{"n_layer": 13, "d_model": 192, "n_head": 3, "n_kv_head": 1, "head_dim": 64, "d_mlp": 512, "vocab_size": 4096, "activation": "geglu", "norm": "rmsnorm", "norm_place": "pre", "norm_eps": 1e-05, "positions": "rope", "rope_base": 1020.0, "rope_fraction": 0.25, "qk_norm": true, "attn_scale": 0.0875, "bias": "all", "tie_embeddings": false, "parallel_block": false, "extras": ["some layers without attention", "local attention windows", "shifted keys", "gated attention", "exclusive self-attention", "hashed n-gram embeddings", "an embedding shortcut", "learned residual scales", "skips across layers", "capped logits"], "init": "uniform", "init_std_qkv": 0.0272, "init_std_o": 0.0272, "init_std_up": 0.0272, "init_std_down": 0.0, "optimizer": "muon", "lr": 0.0121, "lr_mult_up": 1.13, "beta1": 0.93, "lr_head": 0.00479, "warmup_steps": 0, "schedule": "wsd", "decay_fraction": 0.941, "decay_shape": "cos", "final_lr_fraction": 0.0, "batch_tokens": [16384, 32768, 65536], "seq_len": 1024, "doc_mask": true, "train_tokens": 207400000, "steps": 5748, "dataset": "wikipedia_en"}
Each number is 128 + 32 x the weight over the matrix's rms, rounded and kept within 0 to 255. Layers, rows and columns count from 0. Numbers have three digits each.

# layer 10 MLP up, 512x192, rms 0.18, rows 34-106, columns 0-191
114164127116186112185093149135116159106047148123085120205133138113183105181157134152184124163119125167114146122129088190136081104130087132135125136150116103105122077181117188123174196111098106118138110088122136109106127139124162128171168095110120132089145124146125139184145064163110168132084127094126100124172168096139124097124111112101121151177156157135120117119097123133116094200155072108184120119139175090152106136121123145094158048160170116130122098116156159116101154193085122120113123135087130137111138136198174146069127128142162128130162113150120162142084116157127127133
118145138143098186109166123145115187144144118133157133168115094131101165172086154146098184124074136223178131127142130087135158110139106065130079154120036173121107091166118064131117110140070089161095111121097123111158120144093128100172118177130149116156143098118142129185156180140070153112084115137149117114129071091152088133061131129119159148128103154156129128107161152137139145121107123105158143120156128139149179137078147157176119183148154109124129169109124103190130101152152061143105099173163110144104086119112078125140154134107149062099145128168111156141092125151100165147
086174135138128131100120147125165179069128131104097120166179062134138134104112085083139102135144115156059143145025125106159140130083148148135154152130138178083099143127123090123139110186087086095165110124145148185091173110134132117089073116063134143180122125106140139180116146130132091105128167135113111162209138103145146127114111132103154107145133112105107126145112148190058112045184165133123194112145136118162189119143098180184129182172169112178196124128149126130116108155090127178115131151201128129137138100103128122132139080148100180116185155123125122148144116181109071149
056048191157119057057166133136149136082135069035177164149146131177149120082123091146173169157072096122172171102138091132140100208122102149118115079146147161125089156071175106073148135175153138103114155148171170068148170110135149154109153156125094145137171161109089229171136125086118113173160124100123131104125094155100134086208153122149121119149125168175175109140173182161090134123116125177051157119150104080092161174104115098089121134123052147069093130144140184103152114083158113152077136133139122140151166066140133125167140136105083088113129103092193151124185089120108138104
168080117138142111150142166128184112085160155108198176077161193231144180129121136154133105060197136161131162158152137082121120149101123107121108158097135092163126138132111131082121123041079142160159098087122144147139102098083066159073104143085184124103201146106103187168046062114130179167140118166134137090135125102157078059205092112151153141085138156093150079101157170101178160127096116127122112147104129119192096099097143136060144166131133180181107059111061186168163147113111112141128134125161085120115093097169136059069170141064180083151101176103090118087198183147092119147
132103093107115142132157128152156148123104150167165148152152077072111110155094126145136149100172148134126153123178146161097126096168083159121124129169111126116157141145093135140160123082119170045112130124076146096097150085200124130137099104103110165116101140153158152174096119086165127135157153110074128136121136162096115107146134151167105092139101085095141058162122139155135111087144106073098142134107107099129157131146086137141133074123128117142151130103109137137110110145131159151175144143091140141133150163119139118111096189115179139081075105197135164077130124083140162153
186173129140136155143133165110161082176137208144092082116109189123190125125054096112156098103081118129184105118136128154144082122183109135132099147171092125166158146083095137037129130097108172116070080083155099113087169090100156094120123124122146095132143141200108182144132176096137134092139063092107117157116113115209124131102077082110089149084141126133142120170122062135137097151116118120138185132121124094180131142198168045169136138149145057173158103134190115091175059144141125142162103115088116088121150113196181108093087149120106063155088108081140131086140155119128079087
136147087213112167089187082167122146148093082158112149183094115109167129188125118135152119120164126144180086186112136097129144157157098136148134176145140138135138144173149091126107129133131075121155139124073086141154141180163108120136147135162133120173142088113171118174093089210115181112106125190170133149153137120066097116136107132120106149137179115159191157176080155122138111122143094123151162087127126107109137115157138146136091156131170111059125138118127161179085142112179109106101059174102115145096089113128123192085099183133156113088156088129136133116164176094095125150
083191193096170134104168142149114215116064176115117143111153083116118101128186182115104114139173157132123095148059115124094086124161119122127106155071139119139140149174137086137161107129150151098149169113116123096076130116123139111086172166123080113135183096109098025130160079207154181173150134106113051131083121104159118140101133143118085125150148119079125124174137124115131134132154095101067111136137132116161123118137158108135169133082151187183174126208175138103099150183116077102139140121247103117189134114066183131112123135143139102179139153108161102154140108142094174100
155087147000103157163126080137155131115143130107089128131120119139140166072135154132131178162138151146125133120152137117132122131086144102149153127119121146109104128127124103111120164142127097166134151140099142134118149115138119173107142132122146091161129140150129114097137117144109111112142100125134139113117117121115109155117106107157132136127119135132142123123119096143136151103137099119138160150181145128123127167153139136109106126119146107117161104128183118130129118137110129124120096103113129142111105141122118113144130113118142112134134167141101106117133116091133125153
147135095090085125127137142120132198112082124192104120161145152186119136126179148167105090117092152135124142125111133102079195137163217121155087112168107114120161110147128151073137117076137114087163113128113100147068102130145115124126128101088179102119136138092132087114065153095124133114117124091146073083138158116156128175094148167122117136152152100119133181168127112131102119120138135101159089130080079191175165137188127140122122138171110110171119188138124128145128169130054115110132099166167097112114130140132117140108095118148103158091086186134135130120124145171101141160
148065057170083202142065073147136162156105151133109159144126107163121099153108134161114102141151153114187216142145162130195110108119170088189166157152146158116086130114147100067112096130116096114090097132033101079143045140110102080119052101130120137119129093130102060100111127141133097151093172105218133093123175146141121120138154163162099114098097127135164147169122187087103125123145151094114086104155166128138100122118171125146064199187085088132091158153158129112102127120064136129134146122090104103110104169106142084184093098134194102140102133135062135103128109095161113125
101126128106149133126107132119125143108114174134148113118143131143148151137188138127131079125117158149112123103106141116130139131143132117138129148136199133102125117096130121091134127107151107162119121131123090129099122118159135110102140100142122157124151129137180136135120112132140125104131155131114110158126131136110162111126138151138151121153124156154121203153147120137111177150134137138128125148137124094149137129089132152118115132152135154133101101149118149136157116125080123159104168122122082082117142144139123121145085100154152129132172158106122126127097146149126166128
146146105139111116137112143129130093103116114122121132131134099130093103155157117119132133113130135117145132141137144137146163112134140115114139143121133141111130144128128125138144145155123110120104116151133140121115120127123129122125129120099112129133124117137134087135111153106113115139112110118127117144137166101162100165111143142120117141133123109113134138135123113113116151156128124101141136118136132098134147115141139108113121150131143138133128123108135106110141129126131131121142164146141142119125133133126126160125116170123129123143099117154108151116103099127127132121
144100198159100163181155108135119109148125095103126174075136231119124159125142116091136101137147211086091176121118204113176127130096091152155185030164194116135187141183080146125098103103179097115152106111181141102145027138143126177113129113102211190102093111103109093102190112100158145122159157143144141068123174170181168179048093078149168104128193160128113152114084100145212101240148164106130150061130099099113133131041127093068136060053106167185134114133093131148071088078091159076149103178131117149182161122163162119114155108125151121142142085093160176138184180120149126111
134141126114142182100144140127120126116104128115057129128072142194055149122073115099136142104098133135120104116132126146109165123070153110154139186106162145120184115117121146143157083151143140088134112173166142081169084160118204170160149083153175097120099125110160143070165158158130120077101140113212139149111147120157224131056124144124102071100047096099145054100149134029171130128160105106134164109140171096140152114123123069148093073189070155102065106088076163133169127131110111124129137152098102126151168099125096141075154168102113149142119135143167160120103215144149135166
086083161116148179120162170123095126136076151200150132089113135024146145159114145112183038139118066189219141098025186132105125083135110218144105145099162164144112115106115159181133182127230130097138180126124132146100123221162134131091064136082160147059103177108172092180179160129164056192108084129132124072087099084083068127165147177088137152186016136152136103111134061075112097094089139104106152151202118109118077139144189089100167098140124153107100084133177122095105137076079150016108127140091219154058151133064086194162096131151056120111197122040152033102122110130102130124
170086122128139149147180122110127157101101081165087127126134129131113071123136117100174099156115083114167155127138149106131135070179142090150144087105110119169121158148134136094134129112190112162075104148055154127058060146108078135077197138134113128077176159114088166157099150148092137112178136083095137160101088168147113113151075122111127132135088098135102081135132169140122108147160130168119161165116140128124098106144135109178156060112139161147057101130139168095138139158070117120134145128165111146163069138128121189118109146117137153097104130137120144115117065143191160114
114128123149142114158191138150116096186135167208162142116140100124153092141102108115209103189190107157111113119137109109158187125087136098164118181098066184195103113133190126169160152186138130134098138074122162125178050127148152107068089166174127143066110149157185139120093107118129159122075131219128108095106171152147123146086131097069176178155192131151191188149172094112158129090075126120128112142157132151119107151107144116073119103143111141131067162140133131032181089126049135184163152123070067146127097083112157134080082174140092144194094138133113118092145110122117099107
135109122071159114121151217138110082127132135081094147107115109103105097158147190108157075141069074115125192107087111114171175060079164140141134136172111139082098138116134167108138111120139181160128105110138198126129112194122135137095169125144091124155168160040127134123143168094100100102070160165149164119129176121130073122071130100114195081099124116172127104087125121109134097151098117086165134151150122109077152143166061177124126135204089121119128110148089079107122110146158179071142127115097084092115069145160182112118059149165150148153141159118140164142110094171140061166
114078150122113100091077186118144107133153108083106068154036129121129144101070151134112122090132175073113075139098091130126091111114128100094113114174126136123065152120154131148109043130095144120087097161099157161092175111123116134122100159092141138141075104130141119147169125111128148108122128113092129109120122110078134123100079107171121197152137136180123083180144084111162076156162147087089178133120186156157127172137151116155059116134166147071116133082107141073144094129082146118096092150116136123141149090105165132115112132122167113150179137066156111191167117148137189150
152055130137211079176073112142126098147112107105084141099150106096103116171088120111074131141171183108193181107148176076128124159134105177110145058082093076076132176055144112097140158076155118160122127147122129087116101105090141184117154094114152094070086176145145155133178165157130109148127104118148107122099110121114099138031138109160137137134113188124063143134108129143196161135120161152147142085069140147121102137143151113166055168136114132133133127130056161095091138112187054117123139153122175160146179103097122037068153153192139115140122185175120091109144147088191191096
167104117115142125123124123125121118131064122164110101102113114108164141181119096188143093126116103090143179123156143164148117103129131174138123217151063153118112108158138132170088152123160129123129130180097079144092137135144168087089110086144136127167125210106115099135120153138127097097141126152162118155096143140185093086085102156167145124160105185152063127123139134130155141108122151078169127096134109136119108105155149126134154080109136071129107087087106087157106152068142178194091192144132189120171136116161155165104117139121131117131157135153095147102121139199140105134
134136125129126126134129142132132121126125118128132119132131124132131126128126135133122138129119117133131141133125121130134121119129127123136124122113126134132133120126139124121138130130132132129138140129120132134128116133132124134123125130134124136123125131128138123131126129124120128126128120136132125122118115124122126119128124138127135131125116129125137122121127137125123127124126134128128125131138129132127122120125125124136129125123120133122136127137132127136124126126137123126122123126122128127128126125121124125137125116132119133122134125134131117120134123127114134127
110131065106109136124129105169131173157143150067146170172159170113157152099107159125050078080102147159182107174120062129130137130140171118080080135146176095019036173086145142181170141087096120195149127125076128101118117103167136107169114105116193137167123136143066138129115120099091107137160091121133145145075134082110094159134170095182181105078157105098126222157160172150123116083116112134164032194111110134173109106131070129179133176179105102061130122077135158153098176194151111196067143133091157160157160123113095135057113189098114160153158140135138244189097097119125141154
109114115136148131065080169164083090131164192172130114102097159107148107084134109091090055120127018127141126110128131123104131100128163192195168080096123150108156088167113163074115168073089116145048142064096121217082142129131161143071143101139097116100111110120184151127150070105091083196099141114137109191116117129166062171138137172162120192071148167164124178071088203145100074159103089116167136165174116143154128123160105129110185093140103129083171113140145129106153078139125176124178148179130191152151157133133029117201120163089148181139121058146126119081166135123076075071
123148177107050126168164134147087173143135034042127122069146190104158112130179098077098141145143122124142087166145187137094122097102125106169116043088190097081099196101126095178148111065133107126112111174081164163099167115105106136133144137096131128164101089123131186102153125123142114160129140174153111149154117126134127151127123084134114116132161162102105121093129191122181165151128163102080181087169166140117147159153108111175104131134082117088121127090154165095155115092080131184096123120199080136124111143122142151152166178189130143117204196086120082117157135140173086166
139136094138121170121200084163102125129116126169112100126092133075131173180166123178153108138114146133065124105122137108094178095153161118085092168110148175132117127116172089137163119153092136188126105136120111175112126141075094170127118127149133082172076115119151133161102132146185136123077070113092133083089121137109095143132130101165108137045130161143145143153130128065117109117120123155123092149148156123082113131156157124130126137082156123106150163159139113096113109083098088147052176152140096113154117087119095132116088177116089156172136103159040179128084126076147103080
091176147056148116125153128141174109147162126083113091111156141153156114146107114203060095144109203111141153109175058146122170103160139154143118097087099117171115137178170150071140120143156146159134113117183119106100103115221095098120115127133072094115169123117096182112132148097142183080087143088123133120125175115110103199156171093131149120190125143171160143127170133121084121075191191118186119164128135085118136162114150106125089154146152137200074067103158083096145129172094101152132111133150099164193145164107157166106153105056145163157087071168061142109129127143121082113
102147145095116106124111207124116121147168107126143099190054112128121138148133158144086120164126130126189083094065138091191159133105176118137140106094056148107171055071103154150175142103138139120101146155174108153095139145064107146122111076117168098093031114128160189045109119106132165109182207146072142093184092151181114122120133169065119068176134210162152061180125136137088209094146134126156074177127107145037112138117159119181089105146189185067172105084159131114140205101158146094074165172110132112107131132113059181143119097106145108135124068173123050104164122109174134081
123118145111187116135083140101124137152119170156152122106097110193086129171099160120144111124138103145122100170106141065160179142102179160139078109165159215116131125145113117074179136108088084191160124130124149119120141157131170119142137153101164165081136123128142128095096145138137118097147075163063025172127130106099110121142121128124062078166088089121152139102172114116171158131166150177078096183090133079118178119165142131127181146124176087134056125061158075102129139116130070137112145116092130142099118119099111112136167157111104145160073145192122089137115144164177167164
064130107159139144103183127105118124172103168186128128071113111103121112051190188105137147147114121094115139147122148103119148053171114111124145106111109147097096106128124099167105195123107118151130134180131095147096114125133123136146115157079122145200130220087118151175084125120088109179132110057187135125120153104118157129132101175156146097102136131160125144146150186143056103067124122102141193110132110108144151144083099139142144099114139154092076128128200084101135168156129163138087168112090067078121139144149071159130068143158146147114125149153122098121104105137151160153
128141130073147171067160168141203161102136162127148148135129200131108082148131111139159121112146193080140119132149138154120108078130153102128117178041080141120114067189166123120106107234142118135167105085119171118160081142118097102161142103103145155117140116137159130150119121091140063095174150160106137141122117116157113124080072110113120065123159174136088184186149175117149132106131120114155167110108173195110095141216146091142067152104104176115135105106072153125071167105117185157127176138114088115169103117100121080127136185051101095173096163110139138165133174079130082133
048137127150122172126065136111126208196151111099200072159192117118129152070139061150130165149133099104104097144115142126177168104174131138123101135117115129094092102146173152128116103146081112139114183112099201139081063085185140109138124139158134118112102167087131082069147154184141119108152168148091118169158151140160043165091170153118137132143119125123161101089123055140099135102085094130127113170113159145092118157094197051141141106166197142164099110131074139124095126077150155144129164151130127166171148109151182202071083104117088084133151107106132076130091107133139150107
102148186151161129127119122098135031143141115162137163075139087167167155106117046117149091177109117126150110188120168150157181129122130139135111156151072150168142132133127137150132167124164150104100111114108140083131100094144136083166080135120083122129127130130135088186165088118093164104192132095173125128173118205176164128171119127110117125124165092169098158178127151121106145109152132134105188161093064128155116119122090117143166107124168139110130107127137162115122136198103133129179126183145154147148078122079122183125079120079143053121098087111136142138112071185103112071
101094173193085090165129093068152132152096102147148068145108078119102100067090098135157167111111050137156126187127108126110210186170121105108121136080089144108103045108122134110155120097158146142160176096089125092184086127070044150115128116131094104136099100146161159121091135108152057091123177175128181171085135086142142141144149143125104136131137130111113102115107151169128153155180143100091094106170134148129175142096125135172156094076134092156064141160139151151207136077098135139124126191114148120149173122127131096083072163110176076060147122157068106125145066083184154107
105094120185093170116109155087113168159091091128158143154091127161163150170135095167105122099091109169117112161177078177111115150085173141153132140195089126145102125145113147126081105134097103140080199109185069075129127117123159096096060106171109191125145172152137145113104073138149024123096172146111160147155116160157152151130151181188091126138133102144108217094122096092170097202131112141159115102176113151150125191085073100171151101158173119112104139099108122147068170179164149107147092122128122115138140134105169138151064104087110171103079122032172046131113139119159152156
196117136101176103111143115143099087154115093120106134111105192107096126120138127160123151122086092132161191055086194096114101095126136120090119141092144141127162050140125102175117105075157163120137140152126106135197045095154130171117142128174150178147170142152143110193182184069137126145113087096141107123182162141146141147138157073138129134124132106164099142092112122149154160170126054107100155122141120082152234059178135085146166131111109131147115108090159170168135190120092118117126107089146065167102124095135111144080122092169080142149064191113103173058189147127085210062
199130089093102128162098164144153161117089184120114095130126142073147161132118124114142097132167133168145146129124069186085108162117192128131173131136164135103156062143149168173108112147087170091087138090103151099167133139124143123127089114126114118131136107171123119117091101141115117152137129056175127146046156143088143154135118219127097144155165144086087155136179088130120130168147104163122148145127139122154107127133127106163078107126161108059098161093113143180137085131163152111076099123137157093171165129141197137146104110121154159133165123108185150070182106124175171096
119121045129102134127141125123111120108159060083189066146049097143050114169108164148167128162145184101123142209144140122135179183120153156132091141109185089120181192178172148108145117137079122165091138136126137095112102142197179126142110125136130100115126082106090067040131112178148114126081072153177138148095090113103147087153112140101153166125146087193102173145109134141110123143048149135170121069128107135098088119112220099152141148132188156123114080132063123139134136148071096186064181069144171139130157164151166139071141122130144106118067087110158146124116141139172109140
168156143079068153138093110119197183207098114130171161142085143109101142127097102146125114132109106116132132129092159148082145132084132141171077129124125112086165085172107154141127105146169119109078101138118162146134128136127146144107139175100066142090107135167144147097098125198153136118128098121103140168142109068182113104114130132095135136106168164177170121127119139160174168161143141088160168057096133098106196135129162125140101129142127165176130111110148147115141121160117160129123118111130195064090119170173134169134146134100166140139084097153101131165102117173142131182
107119180147083120057112063071078083138134171159156088166184093188103075090132129137111139142126195153116129136113162137146128124183116167099096080103130121080127137129139085129119094163156115113081101079174098133167126105138144127096130089142177184094157107091109133149088096152105146122163130079099100139074112152169099079110127108124081138187171075122140109123110167179106114163123125150125113189163096092163076099146170167108127150106142131099120041165115122105156142127149119158139150132180056061132161071171050189101137103131106135128120169123083153142143134090097130133
139128122105151145103092154113108105141081135134154157159151094135092161072166134120131164150072117065077127131106126132071142037166164149135157124113161116146125101126145139103151167146133150188134082127097124127128135124160122143104137145122128212093176091198151111088128201100102104166129162107186174091100098126176132165088093146098131154141113122151194096146130182117131136090097131146131135163118120111166113113112095077207182095143153134140161105161121107114193158133180121099171141124107133095088123174131110226144131117167161127150111173123111089057102170120148140154
139091151120141169111148163108237105161150199153066159159137118139073168069169140102033123129113118111100131115095169084112138095146175138116126114125175161164106116090167166147129130098157113152076154121125126118206088088107106114144195183109111077123150140091093137079189121196179209099143068109187152113135124081163136134074119136115151105196144108079150127159152138051050141122105104155168176120120117123110154106085162133123126150112135121130167153131133156133143095182137091093125150103135156136148115141132102121108092141080182113203133119136183088109164182114111136122
112108123150083111198102236180161128132114124140142105209082118166140132149195089096171111099156056167138085134147074122133149132119114129147125088148101106142142149101137071124115188159111123043147146094107106138079145143154097120165121116116168072146138107165147110149158146111158127153143074149096076175055141086121211086130113221147159179079096198191135103138133104171189080132142098103126186186138173084125096109159144126106126135085178111143106152114084138123124111171082144165104161072125127154081171086098095110143175101134143080155148142117084110170174160076072178143
120149168104076120104153153106084136110131140119116116078126161112100074111130059153137136145170113129142175155124158108092089123135136087103131146096170074116201150133144134183144212136101136136168167162121136205098107138111155104137095131113127091139158181102131082084142154142133102157123085108116092156157145106104106128155140084055123097078061193119119124162152132169118128099155144171152130134120131165083110150143085147127111113167171127129105063137106138118159094099135193068102070180185105153197106137138104128158140148120144160115076157155099121113147139097167088139
121164156159141163088136122117140173169140129119119159043137117147085145120134087096125120105194134080156172108139091101143096135107087079128132150169136138146140205123076137163173111071127146085096195146117117170131122117104157170076102143144098168131166157148124151118169123088162140143140115128130111125163064118116070121144148140170129104128065086084165133094129144152095171152093077239105178174126154149145068138106170188159107129175087162183160139157173112138130128042096175107125130135152177138113158158144162093133129152154111165135106141172048167108061149103131151113
081187115095107129139122113092102141096123116140068181085098087123093162117162141119115138126150159145087127089154150103068164122121100134138097103159067199134134126138158153124083124125076131162115128119111156110130166131144120098086095105124144135120097105142164138155102125149089178079103156157115098153118126164153163159168105081133146099179116122150100126044096154163145097127124130162091090122089112167145109126081114154093082156168135131125090162121158112080150153100118149115084110064139198064137138162100091187151118141068128122161138094130147164112092093163126119112
230093116106104110143116107087161094097149116127115107122148141133148166143100143159115131168150085086101102067123135125160140086170118126099119138114117173135141145065087138146193164116198158118113093092101138114134159184153163092097133099111179155110054112146139143164129097200131129201171093144103156145157149089089143080056134138177174058111083135131077105086173212160193072162133150147090071205150110123101124137117150121138178075109127071048181154187115156126172095129119165103154061150120065107109176131061112165167184146066148150144105138090100101109134083117104135121
135171172111140115150170164086136093158141126121108120152111146098115094135136152140186160120139141091148114149103115145092096148174134114119092094125156111113138102144147080120165095091184149152162127163143083105152064069127104176198128158113163100137114122136135114108081114090106102140110183108117177130123158132127150098078071081156028184123126098136133140109174154096069139090073088124132135108171104085137161095114104140179128109126108139123105083105110087101096112149084124131126122113097180097167134097070172167116116120125105092146115087126154142109133094151122138109
059093106129090159143121034153168082137141082131102128061188150131138094179158171113105098162136139155116090192100183112107168140127125099082121119115169151151110122119116112136211105120142134077123135114128139066135062068127198128097128132078137118077114111121166169173166165204092145188158122104148108163123129120160128206110087103113083166085078120148104157103169085105106119089164117132107139119077124134176147157086134157146137086122062034139113074180137118111088120147174101123219101084176138129099132132152175136139127099167107131082156129198091061125122130186107112132
118133134125124127128125122132131139135132124126120124128128127132130127132128133132125130113127126129127136131130131130119135125123131131135124127130129131122125133131135134119131128127120131124129128122126130119120129128126129125120128124131124124135130121126130128129132133124137124129128124123130129123126125128126127121121129133130129136130126129134128136119122130127130131137129133125123128123118124127129124129119131127131132127123125125132130124129135119126132136137133118122124124128136129131129119128121124130121131132121127129124127125141129128124126125121122132127
126110109103157073199080167135121130147124118090106092131162237115093113037107127116101174161074092106123076078136163071120118122111180129129130078143134126152147140142112093113095142133125158081129151079097126105115115187070147155113184115148102114125106120159112095124157157094071175069047085134133121167129140138176139079134156135091144140188129192092109060120156103119146113139133167137114065124145129150126137121104121179160107102110165089143115139093108090133074097120134154099136199112105126071133131152104142086100115115142151109122202075132196133149141148110128100139
118124092117083083149102098121091130132093163180161149117092108111153116106179091090205173141159145079134103135098107105129149111141092102129102157148126156176091132126131127180109069126198140145154107102080107134120132129141084104108166109121153134110134131124133119099137155122149104159105120020093157109125106131216128085142136112133139167138114132132160145142137136151078085158169142113129114136126083127124101138124127104134118139090188130148131145114087128097145113086115132145123134126141143099162119153089075096117095111095164116119116112152064076133102128127126136126
106110158125171095150126133159173083133079141156110085128164062160080130128095122079170138117088116176128100111067074099106071165159145100163156131116145103070142174161147121173132121154089138176094113086130161119131128171092122153099109114132156183129148156117133186165123136126166128171127133139103098099146137101128157121166147156100135118090109090103120117127154118139075182110218199109100203148089124191079124104095146093152178143159141045150109127130103127125125111111115160147113136105166089151155131132109138145128099112162087157106151082144125130125148100090151097140
126126153167149142173109155149102131128144108139128166110119126135086156184084135149075123146055082165199183142120128152083148111134127103133207107132182150102121113135123094111141089132086079106113077117165079099123145155215097102106125152130123139127091143100094100080126138177140126098163193088132142132099062131109152075113097139168115136139189116165122116150139106168074167130148122088144124070100091118180179084053128191129153139090109138123166214128196169144148135053159087090108170100146151142156126127078101129178104069150165035084159182109119142139221117075142097128
091152180150174222118189097127154155130070146132213129118110152114170144138115143142163106144061108150181109099119064195074137164166137154099175094130159133112126108159062088091140067188191061125119084160085131088117202139147164122116088114162144159153093156161085061181135139114124125080149105176156126115075102147085128127147128119132191143201147138165116160070189105137146163095052113147106115133095143106150114156118171125152078100173168138102148109126137154131157097149174176105138047116101155114169102134076090138097175091123098173117125145107062133129144138098085121188
125135128130134107193088135141152140123152050127095163205098154137063059158107174168154082130141156144111124190094093119074116146046120156055154139166099107154162161104069096154146175147046153117110152142147088132097107084174163085135115221103163171143144140116143166096139139097098156078111128124114163154096160142138146119144136087119179165120142103137151138109074160152138133136095134125106124131107151115129009037105144137032140142145093194128114110175030111152098085144138160111103053168169129144164118031116098183133138129202120109115162150176114140150142144088166121099
097149144169132119132141074137159160132102050115066143128175137138163180144104168133138103156148139160108053162173137132155085155081174142088180127166159111118136145203113129146082135107085094125127085131169125114096085139096069084164138154144146128174100155086083123091125094082147069098150150144112155115118166095148111173143200145165125143110162162099102155124099158121096168154133169158119155101165146100125180115096144164151144110164158137144120149129106108098090130145166110102117077126069181129158139127101132116070143134078137150160145104160139139095097144156149137134
072098127139193114097122102167146109122161132147076145153190132171145077086099146138068141136194116117100137208090108125210088072102157162094097185067067144118148155141102043107096090082138133133108080131095159156136107167104141155168130179077105126099141147106186193121093066098123092105115111150140159099127192142174174126104081145156124098089122160167100155147179138095095184130119153133186216096185101120186130076119100108180080087157096198076100100164151156153112195090184102212118099066131122110110128101166118156111095140067183094092151106107111171093128147195101147181
142144134136086125101134139092133124151146194068072141162121102122188091083121107115108152172202106088171132064141115072069076090087074137133063163148127116124105127129142117109123107141183186144209133143201155114161102057149150126021129140129131150141106123160140163090141130173124214137125116132101148132172113136161120131114112136138114107152114158133128101154203179104126067130170098138153120161188148083126127081151101143131103136122191115122103150106129129118102073148153159194132150132122100049138117117130081112106129176131119147139118085115075123147135159129150089104
120056094149119138084127136137087110111110115099080101153129163122162130113158114129101157154090184153074123165138130108147103087146134068008112199105072150034142096091207106111150130128120168149158135049157157166124122104143158133189137116133119078113119163140122048161056172123111128129044191126078114105097149109129150159152141128180171137172131138081101080114178105152186179116088149110125109098167115215116122140079085096136153105193175126110182139113112105133106136109159072173117116162093101059067156114142098181098126126158150080118140136113045131159050170111136162131
150097199183121144187157101091105138117102126107069123119111077154178147125145082121172061141117174159075138164071161144182133125117184162124109114106125118160141150118121108109108111135110141104193110091127116131148135181128186095120098160143156103133127134174128090113114112148111155134102091078131108110112119129172207132126151089117120114080167084112144135126122162120053102093128159180099176160139084159045098115136117158156065137087142098138202085145093158152143151130112183085123132213102149135126145161060143154107191148140056113039122151126128155141122104147122130114
119127109123142121145110102157133138138110173103112135124128132158119150161101193123106120162142136068100097141179138152098125140166124117122172167140107122117124148128118126112105116153188113125128134116127119143166185128135139134153106122115144111145164097106096124121127132119127113129092131126140141119097089144143102130160124172144154086128063105184132131138152165159115153131098100119111156129114130127128110119170107106124107164154119118145138055092162123120123088100105118133165126132102135153101132125128143138136142140114089083109092184141143158126109113118142100119
139105109127113092137094174100129120156064076046120148125149164136127151135198073132142105094150069164135129084154118098121183182135149093108127147107146171136073195113127090104165159064097156074085121181096176141122082119105115150151130125128121114110064148143124154131129185166152085132057128143133114102135092104150145139093154080116124156098129137100138071132125201132097118081153182145123138143134187087147139112115104120142118132201122111137145104147149128138164114150106114109132117149150088107108173142108059125188136098147106151113176123121149151131121147108112171121
177102129087150132140131112150166168060189162105124141105129190107073109147118155175138129216161136176180183128104107153062118113168114142152159116128074073108079104092100190114152103140163159104182094133180046126079075070121125133144177123106075092112090118165161133171155180157120120160140150103127088174171093145132093167113146118128138131117133151123143175130128157162095138083162145097185188169145136116124103173107149142128069152125177135134143116177174134150151153115093072116159115157127097125108096139089139119201055108126158032145103088120157155132177156153166136130
156040155161135125172082162136107113059106140094126132125147101148173163140134162177206185163117101098122121123121178086056091110110090174147128142165129146082123125198133147115161113151164123121123182114126138131100155147067147131071159142121181144176090185167098073094100141138095066098166150104166163137179105138128059138122046120144096121116070138128124141081091087166149132073128161121135101167164111214115101126158140102119129108111119108069139104142163115094120129143100200188093087117168134132161185143110101183156158113103085098169158123122070160152161118147128146105
098081132077112142057073126149130122157167075100111155139166107103149121133138116073155164121107115090128111129131153117179117158142125136140118115039130160120164134113128096169166095129091115105151146166116144156084114037193186154150074142125171144126155154109133096163117155093162123125085137060176156166087072120168139166153145134139158113110129093121076120149126100121164088128151113129171145184058061107145109146140061121074135113167093115122116113124128142166157136209068117063067074170187135155105094127168128175110134140106121132081086134114105193177075129238133157122
140155125113104109187183090181104130156150183132055080151084130136103186152147174164074139142096110124105094110106119161111151087120086093080119158111079125177235223114149160142134156104126112128114118154128124087174132138153154127149057135078089090116142087181176086128141102150197149124138189049131115133157146130144200139116089148113135163187135138173153175188111136128117089155082112151156097118121063158147125130076116191113138156159109110090172027174121192116079145091117131138177150067107155168172164123096149171154201092086152117105133121159159101079162114107155203151
132099136137100115145135108145145099151101096116120076155104069130098110080194116130111151149163139143134104122094129107081092075185174086175164171156137087174130113162178126097159086123143103121147142159161144145143158124117121154113096119113153090130174133133063151080123136126073152086079133146124133139039164124117116118143169155022127179154146140139052091194112178085167134137075141117157113151117080119133154116085147165139137116137143186109130167159191178154182181116077102087089102122175217123113166106156107122165119144151133153144148182109125141126119115108075153187
085130095188159114123136096077176160077123122154112128114105195176149116121168106122143172113144138110131106149111105157107114145165150159146194079132116118070155101120186157105076195151078092090117156142142102096102096148127078131089062183156135128126088107120113138108136116109137135109116100097101117085099104105148096155147091157173122129050168073124148096176095141081194122126055131089138137083151115136123164171122207106128124162101177148116135154148086126138149123170058146093078157141185130174115090161097127163145119123142104145094144123124102083118121120119127168087
109139153176168145134101097186125122145159125047104111148191137158151146151157120171092205117141154135108177121119195138130085101128102097124092177088163130194123148102138180106162103138057109127162119162083100066157116132108179168147137091168143120126084136202093109127109139090145136139067160192115152138097126136128097171154137087140187131125059093121136123110112084090150141162163158135106136144107115138091156180110168101182144092154142099093094131095136121132144164097158160105117167097165182119148140130173141162097093121103153144164105148153076128127123177086092118063
126148119166105137121096163119127157108125143114134134151126113141120135155108128125144115122199143145106122132165098123104118125097150127154146123115139137143153133119129144100133117130166093140141157129148129130130136096100152119122133143141091140121124118156098130123115108135120140109128083067098124110087146130140125122151142108105139090120133160103144108104098131133114128129147156128140139162110109145141133110114144138095109130160088139166123156153085095144118095133145147095117127120150124171135123129108082150108134152114111131126153114122168135151079141168139105103